config = dict(
    norm='rmsnorm',
    norm_eps=1e-06,
    qk_norm=True,
    attn_scale=0.177,
    parallel_block=False,
    init_std_o=0.0075,
    init_std_down=0.0075,
    lr_head=0.00952,
    schedule='cos',
)
Each number is 200 + 20 x the weight over its row's rms, rounded and kept within 0 to 999. Layers, rows and columns count from 0. The size before them is the row's rms in percent of the matrix's.

# layer 8 MLP up, 640x160, rms 0.0764, rows 466-552, columns 120-159
108,221,158,219,208,219,191,249,232,208,218,214,199,203,214,218,205,198,214,189,198,220,220,193,189,190,208,213,207,226,173,168,214,212,197,177,227,171,197,206,196
095,201,192,200,179,163,203,201,222,218,206,207,229,208,187,201,216,183,219,201,213,214,223,206,225,207,164,187,227,225,217,193,172,219,207,178,176,216,199,176,183
098,177,181,226,180,230,215,175,196,208,211,169,195,176,200,204,192,170,224,176,218,194,182,225,183,233,206,177,254,232,210,173,214,196,169,180,184,196,217,228,203
101,233,176,231,166,204,216,215,221,230,192,182,190,189,207,166,198,180,189,205,250,181,192,215,194,220,200,195,187,195,234,210,173,218,207,214,228,192,203,217,235
110,206,195,208,211,193,217,180,204,247,215,221,219,218,210,220,209,213,196,234,200,187,198,225,199,212,198,211,160,184,186,181,209,201,209,212,165,236,200,233,222
097,179,213,165,232,223,213,216,208,203,205,190,194,222,188,191,199,195,239,213,198,215,177,233,199,175,179,237,203,185,211,182,161,206,189,214,185,155,212,168,174
097,173,191,201,190,187,161,184,214,228,214,197,185,194,191,157,214,228,194,235,230,174,199,200,217,208,193,231,197,225,171,254,202,221,205,167,173,197,173,207,192
106,206,194,246,205,168,202,204,207,244,237,202,202,212,190,220,184,192,190,201,241,171,190,195,185,182,176,159,202,242,227,187,216,197,188,207,193,232,208,209,194
098,214,172,184,207,175,203,186,186,236,195,208,194,188,192,209,201,223,195,199,156,198,206,176,244,215,197,205,209,192,162,182,235,194,211,172,216,214,204,211,206
103,197,209,216,200,176,210,210,208,246,202,222,195,188,163,189,230,196,178,210,227,219,200,219,195,212,215,226,191,189,188,180,166,208,189,205,196,208,179,190,232
095,186,223,203,199,218,210,195,175,218,239,190,192,196,195,206,221,201,205,192,169,155,194,182,237,205,205,201,222,227,199,179,234,194,151,219,190,175,204,200,194
087,208,179,193,205,183,217,188,221,200,202,173,193,223,220,218,219,161,207,197,237,167,236,184,179,187,183,207,186,168,189,188,212,231,183,221,181,233,177,162,197
095,228,199,214,162,184,222,201,207,188,212,155,197,171,216,192,214,194,214,225,194,167,174,195,190,192,198,167,198,220,215,243,172,232,171,223,204,197,186,222,218
095,192,164,217,190,143,221,200,187,238,185,184,196,219,219,197,222,185,176,196,185,200,216,227,199,187,190,183,188,202,249,193,164,205,243,189,220,175,205,158,230
100,178,209,184,200,215,199,221,256,217,215,234,179,187,208,188,200,213,203,195,179,186,217,219,194,201,185,203,213,220,208,223,195,176,226,204,218,190,150,197,194
094,225,182,182,173,208,252,172,208,222,163,200,171,213,197,176,179,193,229,186,186,221,194,186,217,199,222,196,204,198,184,199,152,206,211,198,138,215,188,221,195
098,204,196,203,171,187,211,209,235,256,182,204,217,196,218,196,189,230,186,201,178,201,196,201,189,212,217,210,213,251,186,187,191,165,209,201,191,205,236,214,226
101,195,242,198,200,222,193,201,175,252,207,153,225,201,213,197,161,175,215,208,165,175,200,199,175,196,227,187,202,213,223,173,189,184,201,212,217,219,200,203,212
109,226,216,194,163,187,153,214,179,222,197,220,182,202,213,201,196,175,187,177,210,199,199,195,230,220,171,191,196,173,161,214,187,245,221,166,175,173,208,186,180
085,184,216,193,204,173,223,227,179,195,203,225,180,185,220,205,215,213,181,208,197,214,220,192,161,210,221,200,207,179,222,215,187,195,215,180,184,204,164,216,215
101,188,218,166,192,206,205,198,185,239,198,226,182,221,229,182,207,211,217,170,161,200,201,232,232,248,198,234,245,220,201,197,177,192,207,209,173,217,205,194,194
094,208,221,199,207,191,204,209,146,183,233,182,179,228,192,194,198,192,182,210,181,186,206,199,224,168,199,187,227,187,227,197,179,234,207,147,207,206,195,195,235
103,198,179,196,169,199,216,221,185,200,135,205,206,190,174,209,256,193,140,200,225,171,206,206,240,178,196,228,207,205,205,241,207,169,198,154,207,200,204,181,193
103,197,228,196,196,193,185,209,226,214,188,184,228,208,204,175,203,196,172,209,194,215,160,179,221,181,176,172,191,212,186,181,179,222,221,205,215,204,220,183,213
114,176,194,222,191,210,171,187,196,235,201,215,185,221,190,196,226,192,193,198,194,211,247,225,220,241,208,202,244,165,200,190,207,225,210,190,202,172,221,217,147
100,230,235,197,188,216,203,246,193,201,197,206,207,182,189,198,232,201,226,203,208,182,203,194,212,172,172,213,154,216,185,205,221,224,202,230,193,238,242,198,216
102,190,218,225,181,161,208,196,158,211,166,220,200,229,195,206,216,205,208,173,213,198,205,195,199,214,181,221,197,241,208,200,210,170,210,201,167,218,221,171,204
109,216,186,158,209,252,191,198,200,255,182,213,228,195,204,225,193,170,239,188,176,216,198,188,220,206,194,207,163,174,198,210,217,210,222,246,192,211,214,203,223
106,219,186,214,200,216,205,207,181,188,211,185,180,220,210,225,206,186,182,197,188,213,214,217,161,199,232,209,170,236,181,182,197,226,206,203,184,207,185,197,210
092,200,202,188,202,228,228,206,223,181,211,199,162,216,196,177,211,193,190,228,200,202,199,177,200,192,173,166,190,198,214,197,211,264,192,195,160,204,222,208,202
103,199,211,208,226,216,201,172,222,197,202,184,187,229,230,194,202,218,206,184,186,201,202,216,197,211,199,195,214,180,187,186,189,228,188,148,174,192,194,180,213
107,194,204,194,184,239,201,186,235,201,217,194,227,206,230,217,197,212,176,213,177,163,203,204,205,194,181,219,169,215,201,200,221,192,197,200,196,214,207,211,214
097,161,165,199,206,216,184,187,195,210,200,219,181,217,165,217,208,194,173,215,219,193,196,197,181,226,165,223,211,198,205,173,156,222,198,221,183,212,237,208,209
104,188,164,242,196,196,180,160,180,195,207,195,195,185,191,229,251,172,195,236,188,186,215,189,220,185,232,211,187,211,187,215,203,214,226,190,167,196,172,185,228
115,225,252,183,165,185,166,187,199,256,200,184,168,197,199,179,187,173,186,204,192,183,209,196,234,212,183,229,169,170,170,187,207,170,204,194,207,188,224,188,176
101,231,218,185,202,179,225,209,229,242,222,223,208,218,176,190,193,224,216,180,195,188,167,242,209,189,218,230,210,219,181,177,198,182,211,207,222,201,205,181,190
102,226,241,195,212,191,203,192,218,241,264,197,197,219,227,211,197,224,216,216,194,213,210,184,189,170,186,193,246,204,241,185,193,188,173,180,191,193,218,175,211
093,185,205,188,192,216,229,215,192,190,203,170,217,208,190,213,206,225,176,217,174,185,138,242,169,219,194,210,237,207,213,206,206,162,204,212,182,185,188,209,191
106,184,223,205,178,195,228,194,158,240,198,202,203,182,195,216,194,194,201,219,195,208,182,186,240,232,171,208,188,199,201,191,229,211,212,194,203,186,231,176,206
106,178,186,200,180,210,204,218,220,245,156,198,207,201,212,178,179,188,188,193,201,189,216,249,191,199,166,186,192,189,174,217,203,212,205,213,247,174,238,190,212
086,199,175,186,163,216,205,189,218,199,186,153,213,175,215,175,238,203,195,206,208,208,228,184,236,230,209,208,180,196,214,213,237,215,223,210,170,184,196,196,225
100,210,196,220,184,188,229,231,176,232,253,208,212,168,200,182,222,213,188,218,225,213,189,222,232,194,190,220,206,193,215,211,170,211,221,197,220,205,167,194,255
103,209,246,222,179,229,213,190,198,191,237,188,207,193,202,220,176,177,201,203,156,169,186,214,196,197,177,220,207,214,217,211,175,207,190,226,184,196,189,143,197
109,168,195,220,244,211,166,195,226,198,186,205,201,179,210,218,197,198,174,199,178,180,251,217,177,172,192,214,196,182,194,204,217,212,218,193,175,179,231,205,215
095,212,197,204,163,201,219,259,208,190,190,182,223,180,235,194,202,218,187,225,202,179,169,227,176,207,155,215,249,230,239,188,259,183,176,203,174,202,186,208,211
097,206,179,194,213,191,190,187,214,189,243,221,251,237,184,209,162,222,181,193,165,197,232,209,182,179,204,210,192,186,220,205,209,236,192,176,210,185,192,217,177
092,199,209,163,190,189,173,205,232,148,194,196,181,202,197,187,180,193,199,182,207,185,227,184,202,235,193,218,191,205,197,213,218,209,190,214,209,185,222,214,203
095,185,231,188,211,210,161,203,169,205,217,226,177,208,207,188,182,261,205,192,182,214,210,201,225,160,192,214,214,197,204,191,230,207,215,194,212,223,199,172,187
096,223,200,186,206,227,210,208,223,205,188,180,237,188,235,212,263,176,170,177,207,178,192,171,222,208,219,206,190,198,204,186,204,170,209,210,189,211,230,183,220
104,205,231,215,196,196,212,185,177,209,197,211,192,189,196,177,185,172,192,202,204,218,163,221,242,215,194,215,235,157,251,212,223,193,192,188,189,205,229,200,190
100,177,217,215,195,138,203,209,198,209,211,191,195,211,216,197,212,207,210,164,187,187,201,187,188,226,191,231,243,221,185,178,211,220,221,197,216,185,170,185,230
090,209,195,163,187,210,189,201,162,186,214,150,252,161,198,200,228,206,201,223,217,217,192,181,251,180,223,206,206,197,222,183,232,197,206,212,181,221,227,211,176
101,202,181,190,183,159,212,185,239,215,187,227,196,174,236,214,214,157,192,191,209,209,184,212,199,191,184,189,193,188,195,210,239,246,223,232,183,186,217,204,201
091,189,209,202,212,207,178,187,234,242,205,191,199,188,203,199,210,198,219,189,194,179,247,200,179,190,200,198,233,195,211,206,214,214,248,188,216,191,194,183,170
100,175,176,160,180,172,176,189,166,225,233,200,193,207,202,217,221,205,230,169,204,173,177,206,192,195,231,154,214,190,224,199,257,219,211,201,218,215,202,212,230
110,207,229,194,208,215,205,219,189,204,170,245,231,248,211,211,222,213,238,215,204,206,170,207,197,167,219,237,168,181,209,195,228,199,232,184,189,178,176,220,182
094,223,205,203,204,187,195,212,180,227,212,207,230,166,234,190,203,208,186,212,212,166,172,200,204,170,231,199,214,238,221,196,162,202,189,222,147,200,181,220,198
092,200,200,189,198,200,169,175,201,198,201,175,243,188,236,218,178,182,232,204,223,199,199,206,209,207,221,200,155,149,204,213,187,198,215,178,209,189,168,199,197
101,188,185,219,233,206,239,197,196,234,191,191,194,195,219,185,187,195,158,207,191,226,216,199,196,161,215,181,195,199,184,200,178,190,231,192,199,197,192,182,222
089,178,210,219,152,190,196,218,208,189,191,175,182,195,150,209,220,201,175,230,225,190,219,220,222,207,179,220,181,208,187,225,181,187,211,207,216,222,243,203,200
116,199,206,195,187,208,194,219,194,228,223,195,204,212,189,196,204,162,183,186,201,198,179,182,220,179,227,226,207,208,207,205,213,219,205,210,201,202,246,222,195
106,195,207,199,179,203,219,185,212,252,214,214,222,170,182,211,241,169,220,213,177,200,199,198,218,205,194,216,206,210,207,166,192,248,229,198,202,217,211,200,201
102,222,186,180,209,192,215,214,185,211,193,152,207,175,229,213,190,191,256,217,204,219,230,203,188,218,232,195,249,167,226,199,221,231,197,207,185,220,197,214,196
095,187,218,169,179,203,175,201,220,203,229,191,197,183,193,203,191,206,214,193,206,192,180,195,238,200,215,196,224,223,172,196,188,199,197,153,184,204,160,165,242
091,175,211,225,213,202,226,220,190,222,206,205,211,194,200,184,198,152,211,209,177,201,183,221,199,241,198,167,214,214,223,228,192,190,201,208,186,164,205,226,185
104,221,183,195,162,188,195,196,167,257,177,168,195,188,209,194,190,198,181,200,198,225,172,216,185,213,192,215,168,176,196,216,182,172,208,187,168,213,191,190,219
099,185,234,216,199,164,213,225,197,206,234,194,212,219,217,174,207,194,194,197,218,183,225,171,183,206,155,202,183,230,221,160,217,184,212,222,207,196,226,166,226
097,187,204,164,197,195,181,199,201,257,180,190,218,185,203,190,203,203,186,191,206,181,154,230,247,222,195,185,204,208,211,200,187,180,192,184,194,206,204,196,217
107,183,210,186,192,187,230,210,218,202,203,203,198,185,215,174,189,222,221,222,196,178,193,202,178,194,151,199,210,175,208,184,197,223,175,176,203,168,219,226,203
097,200,170,208,210,168,199,184,231,209,193,164,203,208,203,175,189,192,221,203,209,171,182,208,169,191,194,222,189,193,196,245,158,190,188,169,194,201,199,161,194
095,195,215,225,184,212,202,178,216,181,192,202,199,222,194,254,238,177,199,215,188,205,191,226,232,210,224,214,168,183,208,184,216,203,223,179,222,169,178,178,209
088,191,191,171,165,190,195,215,190,192,202,221,185,252,180,219,161,191,186,189,197,208,182,213,207,202,187,184,209,215,199,195,185,228,216,205,175,215,194,186,192
089,200,235,168,230,197,217,204,185,160,208,181,206,239,139,195,192,185,190,212,193,196,221,207,177,196,173,258,155,204,203,193,182,219,194,211,174,177,197,182,194
099,217,221,214,188,176,225,165,212,223,228,200,244,181,170,205,203,216,201,207,199,207,201,168,193,210,241,210,202,213,218,189,180,182,194,187,215,188,222,180,216
081,185,194,187,196,173,165,240,202,217,179,165,201,221,213,197,226,200,169,190,193,206,185,197,243,200,196,233,205,203,225,182,184,196,199,218,194,177,227,203,241
114,203,183,201,164,195,206,182,199,232,241,178,205,210,201,167,181,220,171,218,215,182,211,203,185,234,202,197,170,250,220,199,225,239,207,210,199,190,207,227,200
097,167,187,240,189,205,216,199,212,213,237,192,206,192,178,203,245,193,211,211,198,164,192,215,157,228,207,207,222,215,209,181,201,189,210,191,192,240,215,215,217
098,185,188,217,222,201,158,181,203,205,210,192,176,214,189,200,203,189,177,161,173,195,188,184,194,207,181,198,190,162,192,198,171,187,233,177,179,193,205,150,233
095,211,204,199,162,199,193,214,151,210,227,189,208,205,173,176,202,195,193,175,190,184,174,221,178,197,169,217,209,234,172,226,159,231,239,181,214,202,223,199,229
096,210,212,225,197,205,225,190,169,202,203,223,189,205,196,212,190,210,205,204,172,198,188,196,188,196,174,154,193,245,176,228,187,185,216,187,195,200,184,220,231
103,251,204,192,166,188,196,168,191,199,178,185,211,211,205,192,213,205,232,181,184,190,161,216,188,218,171,221,203,199,197,212,210,176,211,192,176,169,220,180,237
099,219,195,227,164,207,215,218,184,191,202,178,200,180,215,211,163,216,201,213,177,174,173,221,175,168,172,198,185,155,194,208,233,189,197,195,208,193,203,195,214
104,207,236,160,224,194,178,211,227,222,193,221,176,189,178,181,186,200,179,188,189,196,190,200,203,226,211,203,225,241,161,186,210,181,209,190,177,206,198,215,232
108,174,149,210,185,241,244,215,242,190,214,215,188,218,194,190,167,207,155,202,164,218,165,222,204,220,196,214,188,237,211,197,221,211,188,217,200,178,216,196,204
102,195,188,186,156,200,174,205,177,212,204,191,185,194,220,210,189,211,202,202,197,200,156,206,207,213,183,198,216,163,192,210,157,215,198,226,222,217,158,225,201
091,180,214,207,178,194,197,216,209,200,173,198,174,178,184,214,190,209,140,141,197,208,215,242,185,192,203,225,163,204,218,176,200,220,209,204,229,154,212,222,189
104,195,182,203,192,197,194,205,184,216,171,199,164,214,180,211,223,216,213,238,174,215,206,198,200,237,184,209,219,197,201,192,190,196,198,169,189,190,193,190,219
# layer 8 MLP down (transposed), 640x160, rms 0.106, rows 466-551, columns 120-159
095,196,221,225,185,203,188,217,222,171,217,188,202,213,192,260,191,187,230,175,185,213,154,201,196,224,221,200,228,237,189,193,209,183,204,240,219,216,218,215,195
089,222,185,218,194,205,198,213,206,170,200,203,210,202,197,216,208,193,196,219,210,181,225,196,160,207,181,154,194,229,208,171,182,211,225,183,199,207,210,232,176
095,227,181,209,188,213,204,225,229,194,213,220,210,195,191,245,199,173,210,210,199,194,184,170,203,196,179,190,202,175,217,186,214,184,225,233,225,193,155,226,224
099,217,202,220,204,195,197,192,217,176,161,228,220,204,181,178,180,227,217,197,194,237,214,231,191,189,197,213,231,198,197,245,198,183,194,188,218,183,221,203,210
103,197,203,222,195,208,182,180,192,199,196,187,215,186,171,166,204,206,251,238,198,204,194,226,222,212,158,226,191,218,184,243,195,182,195,222,195,195,188,222,208
076,218,188,190,156,202,199,174,219,198,203,163,194,187,221,216,207,184,181,196,207,199,231,227,213,225,180,195,181,234,194,187,213,198,201,232,213,224,205,208,194
089,236,194,195,221,212,215,211,224,232,185,187,196,174,212,209,205,196,229,174,210,191,211,191,182,201,175,215,230,190,208,170,186,201,192,204,206,174,204,188,190
109,236,199,220,192,228,196,171,195,223,197,199,196,243,226,193,206,184,156,224,190,178,200,184,186,212,183,204,229,212,192,193,194,205,208,206,190,195,220,207,173
108,207,185,184,223,209,202,200,209,179,160,195,208,201,173,191,186,194,184,205,174,179,237,196,226,201,206,237,222,228,180,227,243,194,177,200,217,213,184,217,204
115,220,201,176,193,201,180,187,211,209,201,214,169,219,202,202,209,198,175,199,228,230,209,221,210,219,193,204,221,179,176,207,239,191,206,195,205,202,152,242,187
087,182,206,243,189,217,197,216,152,192,183,181,191,204,214,199,198,206,188,210,193,197,228,200,209,196,207,200,221,234,212,227,174,202,182,213,220,180,189,156,224
082,182,233,197,209,193,175,241,200,157,220,219,204,161,175,194,166,213,206,189,192,205,221,189,207,212,191,217,200,160,186,204,197,174,211,193,194,216,199,200,202
094,204,214,200,170,194,192,170,201,196,194,206,193,197,193,171,194,223,231,195,155,157,222,221,205,212,198,192,215,203,216,188,175,187,192,212,232,230,170,200,176
118,204,181,204,191,215,199,203,216,230,215,185,197,229,208,196,217,223,216,222,206,197,223,205,188,228,245,220,195,230,234,225,208,153,207,212,237,206,171,165,208
094,195,192,183,235,224,203,261,208,211,177,165,177,196,234,217,193,190,228,201,167,194,196,167,202,190,227,186,197,241,155,155,193,199,181,225,195,197,207,156,203
090,184,219,203,192,185,205,178,193,198,212,203,162,209,198,204,207,198,215,149,192,229,201,181,206,213,183,191,191,205,209,168,189,174,226,213,165,216,205,206,187
098,157,204,215,199,203,224,190,211,211,170,221,174,206,209,197,200,191,212,190,214,197,214,213,173,209,220,218,189,237,209,209,205,182,201,191,205,213,222,178,236
102,181,185,192,196,210,205,181,192,211,197,244,194,211,192,231,198,182,220,169,221,195,172,156,188,218,230,193,162,210,214,193,169,174,195,246,202,233,191,212,184
083,189,236,216,161,201,243,222,219,193,205,215,225,209,188,154,216,192,174,180,219,190,193,211,156,197,204,214,192,198,181,174,190,221,163,217,199,195,211,234,180
129,158,202,196,191,223,183,201,230,186,179,209,192,201,208,210,210,228,196,195,220,206,193,208,229,198,176,197,179,226,194,189,203,211,216,227,246,180,209,176,192
103,198,182,193,177,193,217,214,211,225,229,205,235,196,192,213,222,177,204,229,201,197,164,169,195,202,245,198,208,188,197,178,207,200,213,187,256,238,208,189,187
102,208,226,241,210,137,205,234,208,189,221,185,198,175,201,222,202,221,195,212,202,217,218,186,154,214,182,169,203,205,232,178,206,212,249,188,180,210,179,197,181
097,216,195,209,189,175,225,227,201,215,163,192,249,204,187,192,210,203,184,211,246,184,183,233,223,184,193,213,203,216,184,227,178,184,177,210,231,178,188,162,168
102,192,189,186,213,217,194,167,214,202,191,203,201,190,213,208,176,213,198,248,209,213,217,197,203,216,163,226,226,192,213,189,198,220,177,231,220,200,209,205,171
094,199,175,233,206,200,185,219,214,232,209,211,178,205,226,210,228,192,194,231,193,164,185,189,204,186,181,219,203,195,197,220,209,241,222,179,205,210,208,197,192
101,223,190,208,214,180,206,187,231,191,239,223,205,182,168,218,233,213,212,192,194,216,170,196,185,191,203,196,162,194,216,207,214,182,178,238,211,235,165,221,199
082,193,180,220,221,190,187,216,176,210,181,209,188,203,165,209,124,229,200,233,206,204,208,208,201,242,222,205,179,177,165,217,174,229,189,218,205,175,220,164,212
104,208,186,196,239,217,225,191,193,216,182,249,202,205,195,207,181,201,210,176,209,223,219,178,169,192,222,173,205,204,153,213,210,217,201,210,190,204,188,191,177
082,163,229,230,213,149,212,205,168,199,187,207,189,177,247,207,200,202,207,202,247,222,204,189,215,174,188,189,173,190,199,196,192,168,192,198,194,234,194,228,185
107,168,211,203,226,207,202,179,177,174,204,175,208,192,235,195,215,198,193,190,208,174,210,147,194,195,238,190,175,178,189,209,195,187,217,190,197,220,206,166,173
102,230,231,214,218,213,233,216,205,187,212,190,170,167,235,210,188,214,196,222,205,202,218,199,195,160,220,213,176,180,213,179,214,177,218,205,206,177,225,194,220
098,209,185,217,222,175,197,160,214,223,207,209,213,220,221,211,148,185,199,206,183,178,170,195,200,183,216,184,180,195,206,212,238,217,180,163,198,200,231,251,211
107,265,161,198,183,190,209,206,204,215,195,192,199,195,199,209,205,192,206,176,200,211,180,204,183,192,180,208,187,196,235,181,201,247,192,185,260,231,205,201,218
096,198,168,208,202,175,231,203,203,217,223,211,177,196,235,196,158,216,151,220,193,200,131,170,194,219,213,188,182,218,202,193,220,180,207,198,201,182,222,239,229
097,221,206,230,211,220,235,189,174,186,201,242,161,213,235,212,198,234,207,206,212,188,191,198,203,153,204,198,193,191,226,198,218,197,177,187,235,220,171,196,149
097,166,185,209,248,201,147,215,205,198,199,167,199,205,236,199,195,237,206,205,175,196,205,229,199,202,198,215,185,227,210,194,187,208,186,192,211,206,213,173,207
088,185,238,202,199,204,216,167,182,202,238,186,193,211,203,214,214,206,222,213,207,204,175,180,193,177,192,188,227,197,202,208,177,176,173,211,167,204,185,191,209
090,198,179,191,188,212,203,220,226,173,189,191,207,211,216,210,188,220,188,225,186,209,187,219,124,206,183,194,191,212,199,191,179,189,165,227,181,203,194,222,211
100,224,198,222,177,209,221,228,228,204,211,211,194,219,203,193,216,159,208,214,176,211,209,180,196,206,155,224,209,200,206,246,176,158,264,242,223,210,201,195,201
086,207,212,187,207,162,188,180,178,197,210,215,162,182,208,226,234,196,206,214,220,173,179,171,194,257,210,202,206,217,208,221,186,213,207,206,218,182,215,230,202
093,209,205,201,190,185,170,178,205,185,201,205,181,184,213,186,190,204,191,199,225,202,215,166,204,226,218,207,190,213,146,202,180,179,178,206,182,232,194,200,208
104,170,190,237,203,192,226,204,229,214,196,157,197,197,200,206,229,196,197,237,193,196,180,177,176,213,188,199,184,211,202,191,228,222,213,248,210,231,203,218,207
085,224,187,211,165,192,190,192,220,199,195,192,209,216,162,212,211,208,180,190,193,225,214,187,220,161,195,197,208,177,208,238,211,165,165,187,229,198,201,199,226
094,205,217,141,204,186,192,197,176,177,236,233,214,191,168,201,188,195,209,173,229,206,186,235,179,177,228,215,196,212,216,192,234,192,180,186,249,188,194,179,235
090,178,181,205,214,200,192,160,180,163,171,202,185,251,186,204,191,193,177,199,195,216,190,199,172,198,178,203,212,150,204,188,196,167,225,218,180,225,179,188,174
090,175,200,215,194,209,195,217,184,237,206,135,166,217,237,204,192,216,204,181,232,200,178,198,188,203,243,229,204,198,187,193,198,187,183,203,186,243,200,144,208
095,220,212,229,197,166,209,216,197,174,222,182,225,218,182,185,207,191,200,195,223,204,175,172,183,205,206,173,194,161,209,191,158,213,195,182,221,218,178,221,228
109,222,171,192,196,217,199,172,201,222,204,175,215,212,197,197,198,224,211,177,216,227,199,196,173,210,213,175,198,197,208,238,156,200,213,180,235,176,189,233,226
112,212,223,223,244,166,226,214,215,200,147,218,191,195,216,214,212,203,185,180,180,188,207,198,216,193,228,215,205,213,176,190,207,197,196,215,150,189,225,179,176
096,217,189,216,208,182,193,212,202,214,182,212,180,207,233,189,213,199,213,198,237,180,196,197,196,223,223,189,237,167,223,168,192,181,160,206,183,220,221,215,215
097,218,200,199,228,236,222,202,166,213,187,180,199,208,206,155,203,203,211,210,235,187,183,153,172,221,220,184,225,229,193,221,171,199,197,192,213,206,174,182,212
104,195,195,193,199,188,207,233,236,193,209,206,242,203,215,218,181,209,219,218,161,207,200,200,188,198,212,194,209,240,196,220,189,184,176,203,199,224,203,197,217
092,200,183,202,229,194,194,231,163,151,174,165,203,213,192,193,181,191,189,178,214,195,174,217,209,203,202,208,189,181,215,199,195,210,171,207,210,187,235,202,200
102,249,195,193,201,215,213,226,176,208,236,217,218,211,236,169,238,201,210,178,180,190,185,183,163,204,201,173,216,225,204,239,179,188,207,197,216,182,186,229,220
086,221,190,186,225,184,225,164,212,153,203,190,184,185,206,191,212,184,235,190,188,195,212,227,231,217,213,197,211,219,195,199,222,197,198,208,206,167,198,169,201
116,218,238,206,154,238,195,210,200,227,217,221,196,206,174,214,215,218,228,234,215,188,184,198,243,175,228,206,168,196,202,208,216,196,206,211,197,203,203,196,196
090,238,203,211,181,192,175,195,196,194,220,159,211,184,202,180,183,201,205,212,186,177,204,189,183,190,202,189,191,208,222,178,224,207,237,200,193,194,216,151,176
088,205,172,199,186,208,234,193,212,216,177,176,169,219,180,182,239,186,197,179,167,189,220,179,206,221,202,223,216,201,175,204,192,207,219,214,173,216,188,180,192
077,200,167,203,184,198,194,204,184,224,227,254,223,226,208,193,196,162,192,198,193,221,203,261,228,238,196,210,189,196,227,183,199,216,173,216,224,171,226,197,200
091,200,202,189,203,219,176,192,204,202,226,211,173,185,211,187,193,197,211,204,206,213,166,215,197,228,165,227,171,193,195,197,192,167,202,192,211,225,195,177,196
118,175,194,172,197,260,190,211,202,195,182,172,192,209,189,223,234,212,205,200,206,219,208,177,201,203,211,230,200,198,202,205,181,188,184,169,181,230,172,220,215
090,164,208,165,182,189,218,194,188,207,178,219,198,191,237,203,216,187,204,198,167,253,246,177,173,195,174,201,183,220,179,210,183,191,205,162,238,213,199,219,204
113,228,161,228,200,242,232,235,206,192,211,219,200,164,207,200,174,226,196,206,176,208,203,214,218,213,189,172,197,210,160,204,216,199,207,210,194,194,222,224,226
078,165,201,177,203,203,217,219,208,171,198,189,215,213,204,177,192,165,207,209,219,200,192,214,224,222,223,207,232,224,209,190,198,187,192,204,206,192,196,216,170
120,157,227,219,210,178,214,219,186,226,225,206,227,204,190,166,193,189,238,194,177,216,219,213,172,222,234,229,188,210,194,218,216,219,206,190,215,196,229,226,211
102,195,191,176,181,225,217,176,190,215,184,214,186,230,211,196,196,191,175,202,206,203,201,170,190,200,182,210,199,224,210,224,174,202,216,192,178,207,176,162,213
092,178,185,189,204,226,239,209,215,207,184,226,180,198,198,197,210,192,182,220,215,191,221,189,205,183,185,181,178,224,187,189,190,213,186,222,237,184,198,159,185
091,214,183,179,179,215,196,182,201,165,191,209,170,208,215,237,175,212,186,181,222,201,183,220,252,168,222,205,198,176,200,198,168,190,200,207,200,199,154,180,184
114,188,215,142,163,197,213,175,197,231,187,189,231,216,186,183,203,193,202,191,180,153,178,217,193,204,196,163,199,201,205,171,199,219,183,229,207,239,174,224,196
107,239,205,201,171,199,199,226,183,196,194,186,192,180,177,206,222,197,214,168,208,244,224,194,223,198,202,224,225,202,196,184,174,214,183,221,243,207,212,198,178
101,203,215,176,178,188,159,199,236,191,221,186,198,196,195,239,191,189,211,199,224,217,192,167,181,205,215,195,205,178,204,214,204,201,187,224,238,225,166,198,183
093,212,206,211,184,191,205,185,214,186,200,222,220,165,207,229,203,193,208,194,186,183,196,147,179,245,213,240,183,178,207,207,173,214,210,184,192,219,215,196,181
118,196,200,205,185,179,206,201,178,247,186,231,204,227,193,200,209,176,167,232,183,171,187,192,197,186,160,220,203,191,230,226,201,193,203,222,216,204,225,146,228
105,198,215,186,224,180,199,237,180,199,214,193,159,192,176,240,172,175,226,172,218,212,192,216,221,213,180,208,179,215,202,240,212,189,196,198,188,216,227,199,201
086,194,243,177,165,224,178,141,211,227,175,206,193,198,175,174,194,214,215,199,168,182,178,212,212,236,194,202,205,193,236,196,198,214,200,201,216,231,183,211,203
113,179,210,176,193,168,214,223,199,201,209,247,160,180,183,204,207,215,181,236,211,202,191,197,237,234,217,219,185,209,226,202,230,231,210,213,180,230,194,206,239
089,198,227,211,181,198,184,215,198,202,182,167,215,198,217,215,216,211,206,189,199,202,192,225,226,171,201,168,198,218,212,209,184,186,204,214,176,199,185,177,203
089,198,181,180,160,203,204,215,197,217,201,136,200,171,230,235,175,216,184,200,180,200,189,180,166,225,216,181,209,218,158,208,206,177,198,185,178,171,189,204,172
098,191,235,166,218,219,224,196,153,184,161,191,200,206,238,223,182,233,191,201,232,192,249,195,190,184,207,218,194,214,227,216,232,157,170,207,205,177,201,187,188
088,198,222,214,212,181,195,173,184,183,204,203,185,189,207,172,211,185,165,222,187,215,204,229,220,201,197,206,204,198,211,208,197,215,223,207,164,195,241,203,174
099,231,172,208,205,164,177,206,205,183,157,200,185,178,209,195,225,209,196,191,195,216,195,203,170,184,204,253,194,175,177,168,224,184,165,171,165,202,161,195,215
101,249,167,219,157,184,221,203,229,185,198,238,209,200,193,216,175,225,176,206,216,142,197,224,191,198,199,163,181,194,175,223,231,183,189,205,161,210,213,195,205
087,193,189,216,186,198,211,192,218,179,213,195,238,206,222,231,199,217,225,175,215,234,174,198,163,218,207,194,203,178,214,235,194,221,199,198,168,231,204,168,207
084,207,159,176,210,197,204,211,201,214,214,184,180,192,197,224,203,221,140,222,197,199,173,185,221,214,186,186,191,211,181,203,215,212,218,219,196,178,235,202,199
113,200,203,240,208,243,202,199,170,151,207,203,225,217,209,219,188,246,184,193,168,193,221,181,205,207,191,227,177,199,179,210,195,179,193,208,196,211,195,213,227
088,211,197,218,192,203,171,174,239,210,214,220,209,170,203,178,215,190,215,228,181,196,189,218,194,193,160,184,196,192,252,192,179,215,198,190,198,187,202,218,184